config.yaml
d_model: 64
positions: "learned"
init_std_o: 0.00923
beta1: 0.95
seq_len: 2048
Each number is 128 + 32 x the weight over its row's rms, rounded and kept within 0 to 255. Layers, rows and columns count from 0. Numbers have three digits each. The size before them is the row's rms in percent of the matrix's.

# layer 5 MLP up, 256x64, rms 0.217, rows 209-255, columns 0-63
081:127108113163112152192152132098139124079122114103111109108189114134110116111112095147084187110130191086101150188145137144141150122150026176129097145123104153127173122119186125110086134144074080
104:121175046129150137168151183128084112114126116098127071076133183084134106174148115064080168159166170174133123135161148111115109082137098112116170106080099155120083133152116091111102097126104112
071:123111077191132168137140135125109143092194128104067154115199161137121162084094112108092165147113135079086141100071116135142051152123148132142179137116119179078142115135173122107145145160085108
100:125143112076166197132100145176074170138118087129151069195167139166126151167118118115117095135127152091116124094163054138156094155163168109140134131152130110137148101155077124086158196138138087
088:146138129176119070124185101137141094161165142132176111119087118177139123091164170109072125118089165098197114117085100074099115135114154127131092091088159161152120092101115109170101153090126050
075:163174127178137105110131152142163088186113132165109091091126119112149118125092116062175136096179113179140125135080113154135097182162144163111100094112138163119099053093083121191115080167130129
074:084112158094167148131144080104120131127106120175082121138109122169082120172156089204125126070166177161070120087124144164143131101093133129164170136179114119100061162160118111171142176116130167
092:126152133159180116101110099126145154159119123113132121110096110151120156083163098109045130134200161097175081109140184116164140149124150161166180146149161046149122092145122125109067098082101156
061:144083080174129157150099136130150112070096151123044164164118123125128128138180100149048115124139154133112089145166115176147167114117121155142114132218174144139108114148102104136060166124154153
078:091158108103095151118138147172111101165092108164144140135121085110100161147096103085111110065129104167141081163121128112084077145132112142062169165157133094125167104154085156107034082141089109
096:153179129181175131152134119156132139164167063094121102094157061130124172161132145099063044114085118196161165132142111135059124145101136128175128097147126149135107114115126131157114135136183126
115:151172147081108130185121104121073108141170132131079116195078023076114144159111143145130118154142086140170117114141105126165062132171126133123119145138159148108097142140130079091118104123140189
095:088194154169159117090056140136108165168110125164132132125042125161164116124140138122133165156152109119154123183209120138180129161143169057118120114100129117133088083170158163134114132108133112
133:088149119179155059101076147108157142123169157153139135108195131118170196135113144103136107106126155150103151139088143134119097101114151140159124205132078053140148139157128184107145103181095093
095:102134100156105164155139131107093172132162104103100097121096138143118113116077107095138109120147156150143126099114140125068163107103135228158152052120054136110027139102117113141093133139161118
078:121148131203174055170148084108060167136133131101121126111118135099104156067107193143125135122116143121083176120095126093130127112118101153114124144126107188087095101093155090130162154146185069
092:103132135110160171128129103156114092148061123103112129167207097162113185124133144111079104081125121088162152151109102105172153053110113136144137119165124093121145147139112176160057141178139062
084:165126142076181170145125105147106126099103110127148072169118155144101115095066197103144142148158117109193109162132137073192176123105114087084175163151094114099104112083083151135114140088116120
112:171160102106118135167118130138082161122126108128076096141109122156152156038118112174091131192171153166136142160114099122092155172120123124135095083098160133096134111148139101208137170061165089
124:107146122121165159131119113121057156106151128117116130151146131108151153167094140115123166126140193151107152165062089098174143144123127113115196152074123140084146143179188055122209138168128107
102:144161113090112077170119133122145128075119184133102088118173134083144138155170085122140086169062103175102176044142166096108147102147135140117114046145119126131097118178103119140116162095113109
079:132096143185150131098203107086077162197125130142186142148127072124132093091153090127120140108158076178199106125138095142101140114114169120163102125122172111178106127130112109151187115131091165
073:125124085153094134124110155135159089170079139111098127119088074173181167130125162127171130148061154191163128181099108124153157093087160114153150113140104168165093123098163169122116104192170089
091:113150162144133109156116112124136121151122177129142083091114124172154143143176068142094169097097137154102085105116139138140192111164130108156088047182109090144052112164157132170164125081128070
108:120135189182127106145155083135114131147150092064092135190140135189158149154151152126175115067103152107115085096149107073120133086094124168097162163169137129132131092160125118093062187134119153
099:130205119144137121109106106078150150144102139147128193126175150148104183143143173165190125132145131142124140132110163109183191132129137137088143155112086154078079106199118144095133160198151101
094:162139149141158155114097115157130192119192134158135073097135172213172130183097091128184130163104105120133165102117104138125205126144129165132101144102097196106162092142091135146096103117140140
088:068102123117175102109138152082118127071146144113165157141061099132168110124063107135143104152147114182115130171118157160164159188128128064109144126200142172098088149121084132129078123108086123
156:134134117108122115150191107084098074139154140132157137167149096103124157134192106112124083112189126138101150155155120131182071155106104076148140152191152120141111133206159157141181085183099152
134:104139135173113095188142129156101092128061166131126142144137050136180202102161174173099118097110172069138107107141135120136121119113166129107155183176143078142097109098146115069121090108130139
077:180115093147122098114089122071130133136108188090096146112162056148193181118166120105079168132105131085127125117144101130133105183127105113099187143178162182175110115142181114125125166127123169
090:137127131128142166163170141128125177073103126061135109169139073127153173125158096084091126072176142133068086077122165145126072169141158115137100104164142152165119127145092082086061135134111110
091:183149127164089101137108125110108098126131078096096115116101094121129086152102157121106112161150072117164137120113033080125166147182169135179140127206172136127118166177121093169120145135143177
092:113115128103110145168178146128105140171134122121105119204137103151128125102107183140150093114149141089137123143094064140138085114107143155106104176145130165135140073098083158063117149234125068
080:159114084133125147127103143077106143177127169150123113158045107129166165068089084124185144180110069211129139147095112152109155105129081101113185115102115169083106095131126109140148134144134139
127:106160176107155109113111103138112145106149162141099168082128139098185157124113202145083097109127210173142122118086150090094116142153164123135111134164141112100112218130125145169187136094149177
093:141118149194128079141139090104116117160154148125132165119059095136106144062148108143118170111128109093107113159076120099169149172146164179120155177157172150095095123072112061060103112115110137
112:132116168093108095105164105079078151145107134094037093203186146134111091070192123109116087161118151124094099142123100115150134113154145167108121131077144110111083095143148104095128177147102151
101:137168096070154156083119143175061166116105121166087075111193132178149135158166115162142153174130101141089095137199074138153109107141149080109118121129155085155102180138122136111135131095094158
117:108106152080156109120154101156060151123104120126066149182204134058139128136079129136130121088122158136107228115107170147173126131122122187092127121108114095157140119141144093090089155143103130
117:121166165141200075071126127124119131144166142107091171126160102134122122106180134043132109142115165132131155100081137095174151173138153187125170112117130098160147134138202164174134114149185125
070:180105104113080197145127122153172096137111105139076127108063104185150121068102114134147158111152113161169110170178128149100153170173143102114134155167161204137122108092119090114086093113135159
102:146176131106193111131098096103104128122174149171169067134102098130184074133142107095122157158124147135158136098206100127078135126139188114144129106147120089206169174114157122109151129154073129
096:106209112100166127176125087107139126128176171146079123129167165166152103146134138129121116145152176100130086124109139135085157151122087143122107160128161235083133168096125087108124181134118073
103:104162105048218118123091060166113120110176105164138122166202134116096122174140162112133114110153130132145142095182087109140083142101173117115135137145126106148128155193165168122128152154157139
094:160090081140100111154173105103115109157160080127156164142166196135126121113163103138090107162137110191200118115141133087119143159113148132144097123105107103155051055150055108145128161164117113
099:120115157081113151145116088110114102116089139116115165177115080134148141115129121162089149153161142151117159081152116124118068112152142093169084080133145076158106142255181121090131156162141103